Weights of a small GPT-style language model, trained from scratch on English Wikipedia: 121M tokens.
Each number is 128 + 32 x the weight over its row's rms, rounded and kept within 0 to 255. Layers, rows and columns count from 0. The size above them is the row's rms in percent of the matrix's.

# layer 3 MLP gate, 320x128, rms 0.12, rows 59-76, columns 0-127
size [110 104 105 107  99  95  97 100 100 101 103  97 106 106  95  91  92  92]
[[151  99  78 141 144 120 115 143 129 146 144 205 131 114 147 158 159 148 100 171 147 115 102 166 130 232  95 153 127 130 138  46 111  81 134 152 145 134 129 144 102 148 117 117 153 158  85 106 159  77 168 111 154 100  65  95 100 147  91 150  70 154 137  94 166  92 118 115 171 139 135 149  97 113 114  68 126 174 105 113  78 122 170 190  98 100 162 128 161 139 162 156 159 139 114  89 131  95 107 125 108  81 137 154 189 156 157  87 145 108 119 114  68 118 117 149 100 143 133 124  66 203 146 147 104 168 178 113]
 [121 123 107 160 145 138 130 118  73 106 122 150 172 183 118 153 137 131 131  94 119 103 117 157 173 161 139  74  65  34 122 140 146 100 103 156 115  65 155  90 131 119 143 132 138 150  92  97 107 101 105 169 147 115 135 132  97 101 138 102 195 159 131 126 146  73  55 115 124 157 127 150 111 140 134 138 106 162 127 121 121  84 158 111 166 119 147 156 197  64 110 125  75 184 195 196 112  91 148 153 158 117  99  90 154 166  81 158 104 121 115  87  98  70 118 110 164 155  93 149 156 147 122 115 100 141  48 135]
 [171 138 114 178 104 167  80 156 153 141 175 172  93 176 201  90 143 164 100 120  98 149 111 183 155 138 145 177 184 138 121  67 114  78 180 135  85 136 124 144 122  93 108 207  55 112 135 149 123  48 151 114  85 122 152 103  88 130 151 115  71 124 110  90 135 101 119 157 152 157  89 139 172 129 103 157 148 143 128  78 158  87  94 170 152 133 102 112 144 146 114 154 142 168 128 169  87 142 100 137 134 112  62  52 124 137 108 117 118 136 107 158 128 143 133 102  98 118 116 151 144 147 171 144 124 147 185  87]
 [125 177 115 104 124 145 139 150 112 179  54 212 125 137  99  78 138 174  79 112 132 145 142 173 108 128 125 107 131  81 158 126 116 111 114  96  78 175 152 136 150 130 132 146  96 147 199 117 124 154 130 121 116 133  84  98 133 133 102 155  93  86 177 125 156 104 117  88 101 130 156  93 130 131 127 118 114 151 164 132 165 135 130 141  77 191 114  79 155 126 157 156 145 207  80 129 142  98  96 181 148 152 100  29 126  83 146 119 146 147 100 167 145 156 163 176  96 122  89 177  69 118  72 110 103  99 136  82]
 [ 95 205  89 104 148  93 119  57 127 128 172 123 137  86 129 149 130 110 164 133 128 101 124  86 129 180 122 100  89 117 101 145 159 134 124 133 139 144 153 117 130 139 110 108 116 120 136  98 130 107 146  81 173 136  93 147 110 143 147 205 143 180 164 123 171  58 148  75 144  84 135 115  94 142 157  97 134 103 150 134  80  88 156 137 126 138  91  27 131 146 150 166  87 176 187  99 195 144 167 115  99 176 110 153  81 135 150 131 151 146 164 139  80  81 116 193 147 164 106 133 119 180 127  74 114  93 161 123]
 [162  78 103 117 174 128 107  99  71 151 124 153  68  90  91 157  74 186 189  85 136 154 154 134  66 167 116  73 160  71 161 104 117 123 151 127 138  74  75 151 154 131 138 116 168 152 170 179 114 122 108  94  99 191 129 183 175 121 114 136 118 155 145 131 103 113 104 110 132 135 141 132 130 170 139  87 103 130 118 113 162 145 111 178 100 172 132 136 104 108 116 123  74 150 156 144 116 122 113 153 153 103 149 114 164 131 169 110 126 113 165 174  74 178 127 111  96 132 125 130  72 194  83  44  81 161 131 132]
 [ 80 134  92 169 144 107  85 126 149 107 120 130 118 132 134 126 148  88 106 122 152 134 148 107 147 118 116 159 123 136 161 164 179 136 113 165 113 179 198  35 117 120 181 156 150 113  94  87  85  70 147 154 147 127 138 150  97 124 121 133 140 182 111 127 145 123  84 165 149 129 139 150 184  90 161 110  71 140  97 101  94 125  92 139 130 191 137 108 152  72 182 177 104 172 105 114 126 107 181 119 143  97 194 101 118 111 142 153  68 127 126  92  76 110 119 186  73 144 113 104  61 150 168 194 148 172 138 116]
 [ 98 144  80 135  95  91  86 107  59 134  96 182 151 196 114 139 165  89 127 121 133 135 110 199 156 119 172 199 108 169  88 143 137 149 137 172 101 134 123  94 129 104 110 165  71 143 108 135 129 137 188 102  86 163 157 120  78 157 138 121 149 180 162 136 103 109  71 157 216 136  89 119 134 163 119 127 102 166  91 108 128 172  72 107 142 109 122 148 123 104 166 166 131 150  90 117 125 126 173 141 166 109 167  60 134 105  97 147 111 129  82  89 139  67  75 139 107 147 124 152 168 152 133  92 111 152  89 146]
 [198 117 100  93  92  83 102 131 128 120 136 142  98  98 181 128 143 150 175 184 110 120  79 171 107 128 176 141 152 160 120 115  91  81 138 190 109 117  96  91 106 115 129 139 169 129 106 103 165  95 177  85  77 146 108 145 124 148 113  98 106 138 135 100 114 117  91  98 158 186 112 115 105 155 100 117 120 171 133  99 119 180 104 182 149 173 145 107 142 156 118 104  51 134 132 107 107 117 133  99 110 104 117  82 120 153 127 150 110 133  35  69 129  66  94 139  98 163 167 135 156 214 197 127 120 107 166 109]
 [147 188  95 104 138 172 150 165 153  85 153  88 139 149 127 162 122 100 144 149 129 114 123 169 104 131 118 102  99 148 133 101 177 136  89  92  85 159 120 107 127 107 134 136 151  78  81  98 107 100 128 102 117 157 112 129 131 185 144 175 121 132 178 169 107  85 103 182 138 115  60 157 142 148 151 204 140 160  86  85 139 137 124 100 170 173 161 123 134 150 161 155  99 158 135 112 173 156 207 125 114 122 130  78 121 171 101 150  82 114 102  35  88  29 133 127 104 148 154 104 139 150  99 150 109 132 133  67]
 [133 120  84 123 191 115 140 185 167 104 106 155 151  98 159 125 149 139 118 115  46 113 117 208  30 121 186 160 175 152 115 136 190  78 124 106 163 110 106 152 144 155 117 140 155  75  48 131 119 189 128  79  95 171 138 137 132 147 120 183 132 150 185  91 133  83 146 161 176  94 124 167 132 161 108 122 153 124 157 124 155 110 178 165 121 126 160  50 202 131 107 140 119 134 147 106 178 105 147  83 128 139 154 142 191 121 148 138 160 121 121 117 116 126 152 116 140 146 119 132 114 134 108 127 110 151 134 137]
 [126 185 118 128 128 129 106 139  67 111 181 205 132 215 138 100 178 140 126 122 134 153 128 131 103 121 127 118 135 130 182 118 153 134 128 163 101 126 136 146 152 149  46 138  99 136 141 137 106  84 146 137 108 115  69  75 128 204 104 119 123 123 144 163  74 120 107 101 125 153 100 116 142 156 124 118 106 149 180  88 142 177 129 157 129 128 112  58 110 119 151 114 153 186 110 171 170  97 116 172 129  91  82  55 151 121 129 145 148 122 190 135 125 110 158 136 135 176  66 158 102 179 167  75  54 126 139  99]
 [157 148 130 150 143 137 139 101  88 180 125 128 168 105 110 174 154 100 136  55  67  99 118 166 110 120 120  92  98 111 179 125  90 132  84 105  95 124 139 163  94 129 137 162 108 154 104 104 117 124 153 173  96  96 126 123 160 109 123 204 133 134 146 141 147  96 138 115  92  69 125 160 150 169 169 140  63 130 124 189  73 168 166 107  74 143 135 127 127 154 181 149 154 165 134 135 139 127 165 159  81 162 162 100 152 129  93 108  74  82  72 185  92 104  88 120  88 114  80 122  76 112 119  82 117  72  69  97]
 [180 190 147 166 145 112 147 158 193 126 108 148 113 100  92 193 116  39 138  89 146  92 107 148 137 161  92 179  65 151 124 127 134  50 114 102 112 149  86 164 126 194 130 111 136  86 109 150  91 146  68 113 146 140  38 111 163 118 100 182 110 148 135 162 137  50 142 112 145 138  93 149  98 149 177 141 103 157 143 147  98 153 155 161  87  93 111 113 119 144 171 168 109 118 116 102 161 117 135 105  84 186  96 135  96 145 115 160 104 117 110 136 147 149 130 151 165 105  99  96 105 162 105 100 101 100 118 126]
 [102 144  94 121 146 127 166  65 130 136 179 111 151 172 165 131 223 143 128 142 151 130 133 141 137 111 147 128  95  89 130 168 130 132 137 156  94 157 120 125 114 125 161 129 146  95  21 127 170  97 194  97 115  80  88  92  88 118 168  96 118 154 192 169 170 131 191 107 129 136 137 168 133 181  82  64  82  91 146 150 116 144 137 176 150 130 100 143 167 127 180 141 183 139 123 115 187 156 139 159  89  93  71 103 107 141 140 120 128  72 117 144 132 125 185 152 124 149 112 112 100 132 114  81  83 120 122 110]
 [202 134 105 144 124 113 148 108  67 146 135 116 145 131 108 195  80 118  94 119 132  74 112 121 104 206 104 172  94 173 131 143 102 135 134 151 101 139 141 183 119  91 112 194  77 179 160 158 126 145 120 156  87 126 147  99  92 186  52 139 124 147 100 145 144 143 141  96 143 143  97 109  94 150 163 104  98 197  92 228 126  67 110 134  73 154 156 155 154 113 127 157 151 127  83 150 119 208 165 131 109 120 144 119 129  99 101  94 135 122 110 151  78  93  67 127 120 112 136 134 124 117 130 143 113 139 164 124]
 [199 159 172 162 151 152  70 131 157 126 111 159 138 167 157 100 157 162  86 150 158 124  55 158 148 126 191 109 118 159 147 134 126  47 174 141 126  77 131 108  86  64  91 132  86 150  83 116 135  97 151 158 111 173 133 137 169 168 142  91 140 102  64 125 126 113 154 164 180 115  77 153 149 118 105 174 169 102 134 109 108 151 108 110 156 118 178 119 114 139 111 141 111 169 168 153  88 118  79 172 170 110  99 117 110 165 104  97  95 115 177 196 137 142 125  97 162 160 107 129  93 137 175 170 125 103 153  96]
 [107 101 141 134 135 118 103 111  87  83 108  67 117 133 131 140 125  74  90 112  85 150 152 150 102 130 171 131 144  85 137 177 113 124 122 119 171 109 169  92  85  97 166 187 101 121 102 155 102  79 167 180 109  92 175 105 121 109 180 139 121 176 132  74 118 171 151 123 113 191 123 168 118 120 124  85  81 113  73 127 107 139  90  87 157 149 133 145 134 118 123 100 126 154 185 198 110 158 149 132 143 200 107 144 193  90 124 110 114 162 103  47 100 163 141 182 138  86 189  80 124 108  93 136 114 149 142  99]]
# layer 3 MLP up, 320x128, rms 0.111, rows 59-76, columns 0-127
size [111 104 107 108  98  92  95 103 100  95 115  94 101 101  95  90  97 103]
[[108 162 170  95 107 155 134 149 105 126  91 112 100 146  99 113 122 121 116  91  92  96  87 156 189 200  80  69 115 109 164 151 113 153 133  95  76 111  83 148 116 144 123 148  99 141 110 133  48 172 122 127 120 130 154  83 118 159 106 133 141  47 159 112 116 137 124 178  64 102 128  96 154 166 132  60 142 171 134 148 109 146 152 140  84 136 126  81 165  69 108 137 115 114  62 126 170 112 112  75 161 127 166 123 150  97 133 177 137 165 110 125 159 149 192 142 127 137  61 136 110  98 172  80  79 124 107  93]
 [139 132 147 134  88 117 144 182 146 108 174 113 131 127 123 140 118 100 109 136 104 137 199 134 134 123 120 203 172  89  98 114 164 158 119 131 149  53 142 114 107  67 122 120 102 175  96 134 123  92 108 176 187  55 109 185 111 124  75 135 177 136 154 184 116 138 108 175 114  77  92 100 121 138 145  99 157 161 151  99  73  63 140  81 157 141 135  72 139 146 113 128 148 104 169 141  83 111  70 155 140 136  86 131  80 116 163 140 129 129 163 124 127 122 138 106 128 116  71 115 176 150 166 135 125 225 124  91]
 [ 88 109 163 176 140  95 108 121 125 135 106 134  81 169 133 151 125 160 125 110 143  86 101 106  87 143 129  94 129 112 173  83 180 142 168 123 106 175 148 132 131 197 152 111 118 115 203 168 113 134 164 144 110 110  92  82 167 140 124 103 128 185 152 132 139 120 125  39 181  63 102 126 155 140 193  78 128 172 143 157 105  85 140 186  55 122 204 141 103 119 171 142 117  82 143 148 150 116 114 127  96 150 107 163  77  99 120 109 153  95  84 163 126 142 110 170 148 151 173  90 122 144 131 124 114 187 121 164]
 [120 124  93 116 162 144 103 127 142 147 127 165 160 142  97 124 131  65 138 141 131 170 114 166 136 127  96  99 124  95 159 122 182 123 113  75  89 130 161  85 139 131 137 117 155 109  96 112 101 110 210 130  82  71 161 155  97 123 106 129 137 148 180 192 104 122  98  74  99 114 158 113 156 134 113 164 142 106 124 169 112 117 114 111 169 142  87  46 200 120 190 144  73  90 127 147 165 107 116 106 102 156 163 152 111 104 193 139 152  88 126 144 147  92 157 160 130 151  62 133 185 142 114 111 175  88  41 162]
 [148 101 129 130 101 168 134 122 149 160 125 157 143  99 119 160 136 148 114 165 164  89 134 178 129 123 139 124 123  73 126  36 179  90  92 189  89 144 154 157 119 118 128 157 139 174 140 104 115 101 145 125  91 107  97 116 157 113  92 136  43 161 144  61 137 114 132 123 118  96 132 182 132 120 139 149 108 109  91  76 115 157  96 159 134 122 167 104 143 200  98 108  54 124 152 127 128  84 178 108 146  77 144 108 137 181 145 114  99  49 120  70 102  97 134 132 110 144  97  51 129 138 182  85 114 101 179 142]
 [105 160 157 144 159 121 116 179 163 103 111  79 134 118 163 102 146 109  72 126 137  90 135 151 116 114 109 181 106 189 102 155 146  90 117 126 133 134 186  82  65 148  74 131  67 119 130 164 117 129 149 123 127 170 153 125 123 143  89  58 137 128 102 137 134 146 125 121 151 105 118  74 168 140 138 118 125 137 139 195  80 104 131 128  87 119 149 155 116 170 110 171 193  90  87 140  44 162 124 151  92 142 179 116  90  64 110  87 132 163  81 169 114  84 111 142 127 158 108 157 106 123 170 181 194 182  93 112]
 [ 65  85 112 145 126  91 107  57  51 143 156 110 105 109 122 176 120  99 159  80 170 150 133 138  97 118 143 118 158 178 165 157 119 179 129 170 130 139 192 118 129 146 153 157 115  88 158  87 161 140 128 184 134 150 165 191 111 104 162 142 176  91 173 129 166  99 117 141 148 126 114 160  90 139 165 168 120  69  88 136 139 163 122  96 143 139 132 127 152  77 139 169 108 145 182 178 151 157 226 127 157 105 113 137 154 114 146 136 100 133 162  82 119  68 118 142 136 161 142  85 131 165  94 102 177 144  86 146]
 [149 141 119  79 179 177 114 133 199 163 134  67 103  72 145 129 107 189 150 126 117  91  81 108 122 169  86  55 132 119 172 125 166 118  97 141 100 136 116 166 190 138 164 147 165 144 101 102 106 134  83 159 129 100 107 143 160 143 121 158 154 124 163  99 194 116 123 139  87 128 155 215  51 123 115 134 133 145 144 127 198  80 158 168 141 128 133  98 148  99 107 134 140 133 118 111 151 152 165  62  89 180 132 138 143 150 116 114 109  97 139 158  52 170 187 135 164 168 158 136 127 110 115 123 105 115 136 109]
 [121  91 115 158  29  88 148  95  92 131  93 125 110 161 133 122  44 104 181 135 160  91  84 105 127 167 118 128 123 109 112 146  95 129 130 125 122 136  94 141 114 120 170 139 119 166 173 158  62 123 102 195 161 127 126 102 161 116 132 145 101 115 213  69 120 146 119 123 108  98  98 148 140  94 159 186 144 185 149  91 154 109  86 107 156 107 175 185  72 142 143 126  97 115 123 125 144 199 163 160 131 154  88 146 154 125 176 111 140 104  95 108  80 157 100 120 104  90 118  68  92 134 190 126 127 117 101 116]
 [145 102 143  97 148 134  76 170 148 190 102 135 112  99 155  91 169 135 133 156  98 115 121 145 162 122  99 107 121 137  46 111 136 139 121 110  82 186 140  92 131  96  80 209 183  82 188 141 155 157 159  99 107  94 117 114 107  83 159 152 148 116  85 117 135  91 148  68 153 169 107 138 126 163 132  72  94 140 104 201 151 151 148 156 129 162 149 111 168  71 108 144 131 131  93 157 183  98 122 148 189 111 158 106 115 139 141 200 151 127 138 147 146 142 198 170 139  83 112 129 106 100 148 141 163 126  92 172]
 [ 98 138 163 125  49  76 108 117 162 170 143 133 135 152 147  95 127  81 101 119 163 133 149 121  80 115 122 148 133 127 163 107 171 155  42 169  76 136 182  46 105 144 195 126 117 186  93 168 110  91 138 138 105 185 130 186 113 167 155 126 129 116 133 162  76  92  80 111 108 138 130 124 123 149 186 129  81  81 138 114  94 144 115 116 144 110 160 137 114 146 115 173 140 132 113 128 130  76 175 120 111 143 156 145  54 158  86 100  96  82 114  82  90 128 107 171 114 140 146  69 124 147 116 152 146 111 162  79]
 [136 108  62 162 160  90 108 141 159  78  99 101 148 162 166 147 107 147 128 146 108 118 144 156  92 132  88  80 119 143  79 105  94 178 172 131 163 144  99 162 174 127 119  93  89 106 115  65 164 135 115 156 123 152  90 100 196 159  50  98 115 157 111 161 150 132 161 145 130  82 101 121 155 120 145 114 181 215  82  75 147 111 109 102 143 194 102 119 124 159 139 142  46 115 127 123 121 113 145  75 122  75 116 139 118 111 161 117 112 141 149 138 140 102 129  99 147 106  63 170 204 154 109 122 152 153 137  88]
 [167 126 180  97 123 147 149 121 114 135 156 177 198 109 167 181 183 150 154 112 127  93 121 166 150 126 153 189 110 182 127 111 143 117 173  91 127 121 123 104 122 109 120  56 157  99  81 154 153 209 156  53 133  80 122 166 162 162 122 117  97 165 207 137 128 141  64 163  99  84 121 118 142 163 136 134 162 141 169  59 157 148 115 100  60 121 150 148 114 142 153 135 115 120 156 143 166 116 122 115 145 127 126 149 149 148  69 127 151 184 109 145 146 104 127 192 161 159 124 123  88 137 156 112 114 115 118  64]
 [133 100 170  80  64 164 116 185 171 143  87 113 129 117 122 189 155 143 157 118 179 183  95 171 101 150  95 122 142 140 159 170 129  94 121 128 129 152  58 162 115 176 110 118 152 115  98 111 108  89 149  95 105 134  66 112 196  83  98  91  65 135 112 120 108 113 129  94 156 186 118 126 120  94 144 130 107 197 128 125 135 137 178 110  91 135  59 138  62 164 111 162 108 105 144 155 171  89 140  88 117 182  94  96  86 169  66 168 122 154 136 151 130 145 174 115 146 132 108 120 149 149 163 112 124 129 109  82]
 [142 142 149 158  83 139  77 177 147 119  87 138 126  99 171 115 157  70 105 150 155 160 132 194 149  83 176 192 128  88 174 135 102  98 114 152 124 136 184 115 156 124 138 126 165  92 142 128 163  93 112 134  73 170 143 158 170 108  92 185 162 152  97 104 123 124 152 210 142 105 149 135 143 107 111 184  99 137 141 128 165 167 106  94 148  89 165 103 170 183  47 101 126 137 129 134  97 142 110 209 185 170 139 126 128  84 119 132 139 111 126 136 140 102  89  92 103  92 111 143 137 114 136 128 113  75  60 154]
 [127 153 145 125 142  45 138  61 129 110 134  68 149 107  76 156 142 185 134  88 115  88 235 134 165 121 141 133 112  87 103 121 171 146 125 113  72 186  95  75 151 131 126 131 153 199 108  81 126 111 179 131 131  95  80 121 111 132 129  80 101 146 150 155 125 157 117  89  92  85 122 122 108 166 178 107 118 142 155 131 126 122 103  71 132 146  88 137 121  97 134 125 184 167 123 159 120 130 179 166  94 117 141 112 106 115  73 150 129 170 105 169 103 150 153 156  65 175 145  98 133 128 153 149 113 154 183  90]
 [151 104 134 125 136 130 181  77 122 150 105 120 100 149  82 130 128 131 108 115 111  79 152 164 134 163 201  71  93 108 123 162 145 150 143 150 171 133 147 162  94 107  86 155 103 210 108 105 134 114 161 100 156  86 123 184 164 139  97  39 123 132 100 169 214 109 103 116 114 159 143 107 126 121 119  86 125 111 115 110  53 106  86  98 156 148  96 141 137  98 168  80  91 138 111 114  79  97 111 102 160  52 158 154 176 130 138 107 142 119 190 167 102 109 162 154 142 198 107 110 122 126 112 164 104 154 127 126]
 [111  84 145 177 150  91 117  57 172 149 118 103 114  74 140  87 124 127 104 122  81 151 130  99 138 178 129  99 143 105 142 110 111 133 124 153 141 161  75 115 108 103 178 128 146  98 101 112  86  49 188 149 168 108 123 113 143  89 111 181 132 148 135  64  86 146 169 127  93 152 130 176  97 108 115  49 114 158 117 118  79 137  65 107 130 164  50 133 129 151 123 110 117 123 194 155  96 116 140 121 150 163 161 107 178 149 156 120 118 104  90  73 133 189 162 147 126 123 160  87 103 120  78 114  86 165 120  89]]
# layer 3 MLP down (transposed), 320x128, rms 0.109, rows 59-76, columns 0-127
size [107 107 105 103 101  91 101 104  99  97 115  99 103 100  96  88  98  97]
[[117 158 189 139 170 139 140 123 150 131 109 163  40 149  79 148 182 158 122 184 136 138 106 147 182  85 118  98  82 149 106  63 107 117 146 176 123 138 142 145 138 163  99 166  61  90  94  98 137 142 146 151 125 201 131 128 135 146 118  87 102  82 167 126 153 135 165 151 115  87  56 148  88  80 157  80 127 151 108 105 125 186 115 145 104 160  99 157 132  85  92 167 126  84 127 115 207  61 113 111 137 124 125 102 168 111 100 121 125 126 136 157 109 126  87 171 147 141 153 135  87 151 170 151 129 125 150  68]
 [136 150 101  96 112  72 148 152 136 166 126 107 147  81 156  69 167 106 123 146 130 108 149  60  92 142 123 217 142 132 148 106 169  95 147  83 152 108  96 123 125 108 151 116 156 163 137 148  69  86 106 154 175  85 123 154 150 150 134 106 149 128 148  99  85 215 145 173 140  97 139 104 180 102  67 162 136 166 161 140  93 172  67 133 140  92 131 125 102 107 131 103 102 112 124 125 129 153 118 158 160  82 126 109  79  87 165 146 101 198 192 150 116 157 161  97 113 132 124 151 148  69 148 200 140 150 169 138]
 [109 184  81 188 101 143 119 126 138 148 138 137 151 132 193 152 181 149 111 142 103 124 123 100 152 201 120 140 155 126  81 125 145 159  66 123 123 162  79 149 110 124 100  89 102  31  82 131 111 163 162 127 179 161 160 115 111 119 164 155 109 159 102 121 160 140 139 155 126 200 208 122 162 122  94 162 109 155 176 147 104 148 124 133 131 125 134 132 158 153 138  95 211 132 150 141 115 151  62  80 103 115 103  96 150  96 137  53 187 100 120  98 168 112  88 147 119 105 111 115 125 150 157 159 174 107 143 118]
 [118 150 143 114 120  95 168 135  83 106 179 120 180 154 134 136  77 137 112 107  99 107 168 146  39  64 116 163 189  94 125 166 157  74 174 122 159  99 162  95 115 125 178 129  82 126 152 114 101  74 139 162 111 165 123 162 129 141 151 166 115  98 101 151 138 143 143 149  81  84 134 106 175 141 125  77 134 155 199 168 160 106 146 108  95 103  86  81  70  95  99 170  58 136  83  96 138 112 164 109 210 122 113 129 101 123  95 160 122  88 123 130 162 118 129 107 127 104 115 135 155  95 167  80 126 114 148  89]
 [138 122 144  65 109 171  76 164 153 142 162 106 159 112 150 151 193 106 136  93 122  76 156 125 143 177 118  61 165 110 125  91 126 152  48 132  76  91 156 168  86 174 139 142 167 122 131 162 142 125 166 146  89  84 148 146 195 135 115 146 119 175 148  39 108  56 132 155  89 150 167 139 123 117 120 108 121 135 100  83 107 135 148 150 132 118 156  95 135 116 108  89 130 106 161 156 172  75 147 110  99 136 104 141  88 150 157 168 112 115 122 164 200 108 185 164 123 107 115  88 141 196 144 122 142 122 159 151]
 [118  67 145 120 185  84 119  75 144  80 114  83  87 104 139 152  95 155 157  49 124  89 148 127  89 136 119 115 143 125  72 103  76 172 143 145  62 140  68 151 146 133  75  77 111 143 121 110 110 152 135  96 153 136 161  86 100 163  77 217 120 144 132 133 124 108 115 141 163 154 118 178  88 152 169  69 144 130 107  74 141 158 165 174 169 119 102  98 118  63 114 134  96 155 130 151 109 122 101 151 156  91 128 151 134  74 132 103 154 167 130 142 118  69 115 139 173  99 155 125 169 102  94  96 118 157 161 121]
 [ 95  91  86 137 120 121 129  87  36 111 187  72 180 167 148 186 130 154  73 115 180 163  86 144  71 190 137 109  88 141 103  85 146 163 158 155 107 117 143  94 203  96 130 121 141  78  97 123 174 106 150 125  87 102 135 147 108 109 176 125 149 151 170 103 150  91 106 139 182 108 144 154  88 125  99 141 117 127 139 129 200 148 137 153 136  92 168 150 134 125 114 135 176 129 160 118 160 188 162  89 112  91  67 143 174 103 138 122 160 145 129 115 121 105 138 133 169 143 176 150 110 122 143  76 178 135 107 112]
 [110  91 143 112 155 125  92 157  84 117  53 152 156 188 101 164 132 130 134 101 108 121  87 176 161  78 118 118 152 153 144 156 176 163 102  93  98 120  89 134 159 102 144 164 105 122 141 124 144 159 111 144 124 130 183 125 136 137 126 145 142 149 123 152 106 127  62 133 144 136 106 166 105 163 125  80 120 144 130 115 180 174  54 109 154  94 127 181 142 138 150 168 130 153 112 141 175 171 147 125 197 107 172 147 167  91 122  88  78 120 123 100 102  88 159 178  17 190 159 178 138 174 140 107  91 137 119 168]
 [162 117 139  85 114 167  99 150 130 170  91 121  92 105  97 126  93 114 163 108 148 137 147 132 144  91 112 107 127 136 119  77  85 151  71 134 131 157 114 188  71 113 141  94 168 114 191 155 110 200 110 145 155 159  68 143 107 124 160 115 103 113 157 162  80 115  99 118 140 142 192 130 119  98 101 143  77 131 104 131 176 105 184 118 140 129 101 117 153 162 198 177  42  72 107 135 106 108  94 121  81 110 141 157 125 117 164 132  97 132 118 150 109 198  98  94  85 138 109  50 141  58 116 111 109 106 124 162]
 [187 140 120  99 138 127  66 183 116 194 117 170  85  94 115 161 152 139 118 101 141 125 151 156 113 113 138  86 119 151  80 152 127 158  88  57 109 138 118 104 128 141 148 159 166 116 146 141 124  93 156  69  69 110 105 172 125 133 124 125 160  99 114 123 132  23 121 114 106 187  90 119 116 169  81 108  44 109 166 158  79 133 112 110 135 194 152 109 149 135 112 146 119 128 183 129 105 129 121 142 167  77 127 123 137 172 108 165 122 111 124  78 160 147 123 157 136 115 141 173 134 151 126 201 100 166  50 120]
 [147  72 153  90 111 146 146 109 162 127 110 108 150 103 185 103 127 103 115  92 141 100 150 168  91 129 135 134 194  99 144 138 153 135 103 153 142  91 142 110 112 122 159 140 143 181 126 128 153 123 174  81  81 198  76 109 120 144 160 158 102 124 157 138  88  30  56 121 144  95 199 118  81 168 162 138 160  87 194 118  83 145 156 164 151  86 173  98 164 154 135 171 155 164 149 161 158 101 136 118 147 170 181 150  74 111 112 168  63 160 165 126 145  92 144 137 119 146 156 152 125 166 150 139 139 114 124 106]
 [198 119  84 150 117 119 153 139 111 136 104 142  75 145  84 148 138 126 168 116  94 155 169 125 104 115 113 120  36 160 139 106  75  75 195 136 135 156 127 202 118 114 139 136  98 179 135  34 106 178 126 110 139 174 128 106 105 123 137 103 119  78 111 106  79  72 120 141 121 147 161 139  89 100 126 124 101 151  78 129 163 166  78 165  66  88 129 170 111 160 133 132 115 106  89 180 114 126 168 136 104  81 122 124 170 108 133 100 142 106 106 164 117 115 111 164 159 185 117 146 158 115  90 199 101 146 126 158]
 [127  92 170  94 127  84 159 166 115 134 158 143 105 138 126 161 133 152 171  78 101 117 149 192 115 128 132 173 217  83  91 127 116 107 178  89 150 113 140 157 130 132  87 143 109 178  63 156 137 119 125 159 105 128  80  58 127 129 145  89  96  94 198 112 168 110  92 152  82 170  85 152 125 118 145  87  66 116 117 131 112  80 107  97  79 120 144  58 160 185 141 121 155 148 137 147 166 162 199 145 144 110 141 164 119 122 122 121 154 151  59  82 118 131 106 126 195 174 144 119 133 101 132 135 135 142 100 143]
 [154  78 117 115 136 192 131 110 130 204 139 129  85 166 138 151 100 181 174 132 163  89 132 148 139 101 152  99 143  89 125  78  83 174 111 174 160 139 113 135 124 121 106 122 121  82  90 138 160 157 146 132 138 108 136 113 203  91 154 142 109  96 131 116 151 154 113  82 176 173 117 176 105  70  64 152 107 211 129  86 132 178 153  86  68 135 102 173  95  99 149 103 144 154  73 167 184 130 109 106 123 165 117 112 158 160 103 165 198 148 157 115 126 119 139 133 137 140 114 187 158 111 143 120 167 141 121  82]
 [167  96 137 120 154 110 160 121  82 135 124 114 233 112 123 191 138 159 144  62  98 115 140  92 121  94 151 109 139  80 138  92  91 108  95 153 110  90 103 110  90 103  72 101 242 148 142 186 111  91 102 168 171 177  77 131  99 150 108 102 173  87 147 111 147 160 109 123 103 105 140 134  82 142 162  72 138 126 172 146 117 104 109 115 148 129 108 140 141 122 162 128 157 116 107  93 121 167 202 151  96 120 155 134 138 143 118 142 108  92  98 138 121 136  88  83 119 116 204 140 108 145 113 112 136 152  65 165]
 [129 194  81 154 105 152  82 112 107 166 146 109 143 113 109 165  97 158 130 178 154 162  76 130 146 174 163  88 120 109  91 143  80 138  97 134 146 153 168 103 129  38 133 116 110  98 151  78 111 143  96 129 140  95 145 110 113 143 157 166 113 114 144  73 135 132 116 145 166 171 182 166  93 110 156 171 123  74  92 139 130 203 184  80 109 125 126 125 111 174 148 132 136 132 159  86 123 129  83 151 110 140 106 170 195 123 117 119 139  82 172 133 151 131 187  96  91 131 121 118 167  60 101 124 122 138 167  42]
 [121 109 167  96 112 105 163 217 142  74 128 142 118 157 191 141 130 106 136 149 152 133 115  93 129 115 160 145 113  90 131 125 177 132 164 127  98 122 155  89 136 143 128 134 229 140 165 164 165 118 198  53  72 126 156 116 150 136 122  90  60  94 140 210 116 116 156 130 157  92 196 147  90 148 153 189  98 135 159  99 146 106 173 118 147 139 110 124 112 120 102 148 117 121 103 122 123 150 122  97 138  77 164  89  79 144  91 141 165 188 139 191 135 160 121 118 127 129 165 125 149 186  95 122 120 154 145 164]
 [129 121  91 115 125 142 151 143  99 133  93 195 141 155 114 172 157 143 163 164 175 127  75 148 164  92  99 146 114 128 112 106  83 145 104  95 135 116 130 131 163 160  50  91  97 157 131 133 158 158 107  99 133 140 192 165  99 147 150 119  88 118 112 196 169 127 100 143 158 114 148  99 122 159 120 167 147 121 153 158 208  90 169 157 139  96 150 137 122 105 127 163 102 148  48 131 160 154 127 145  92  88  97 155  91 144  97 149 159 116 173 175 106  33 130 129 142 199  76 187 155 130 122 145 140  89 177 104]]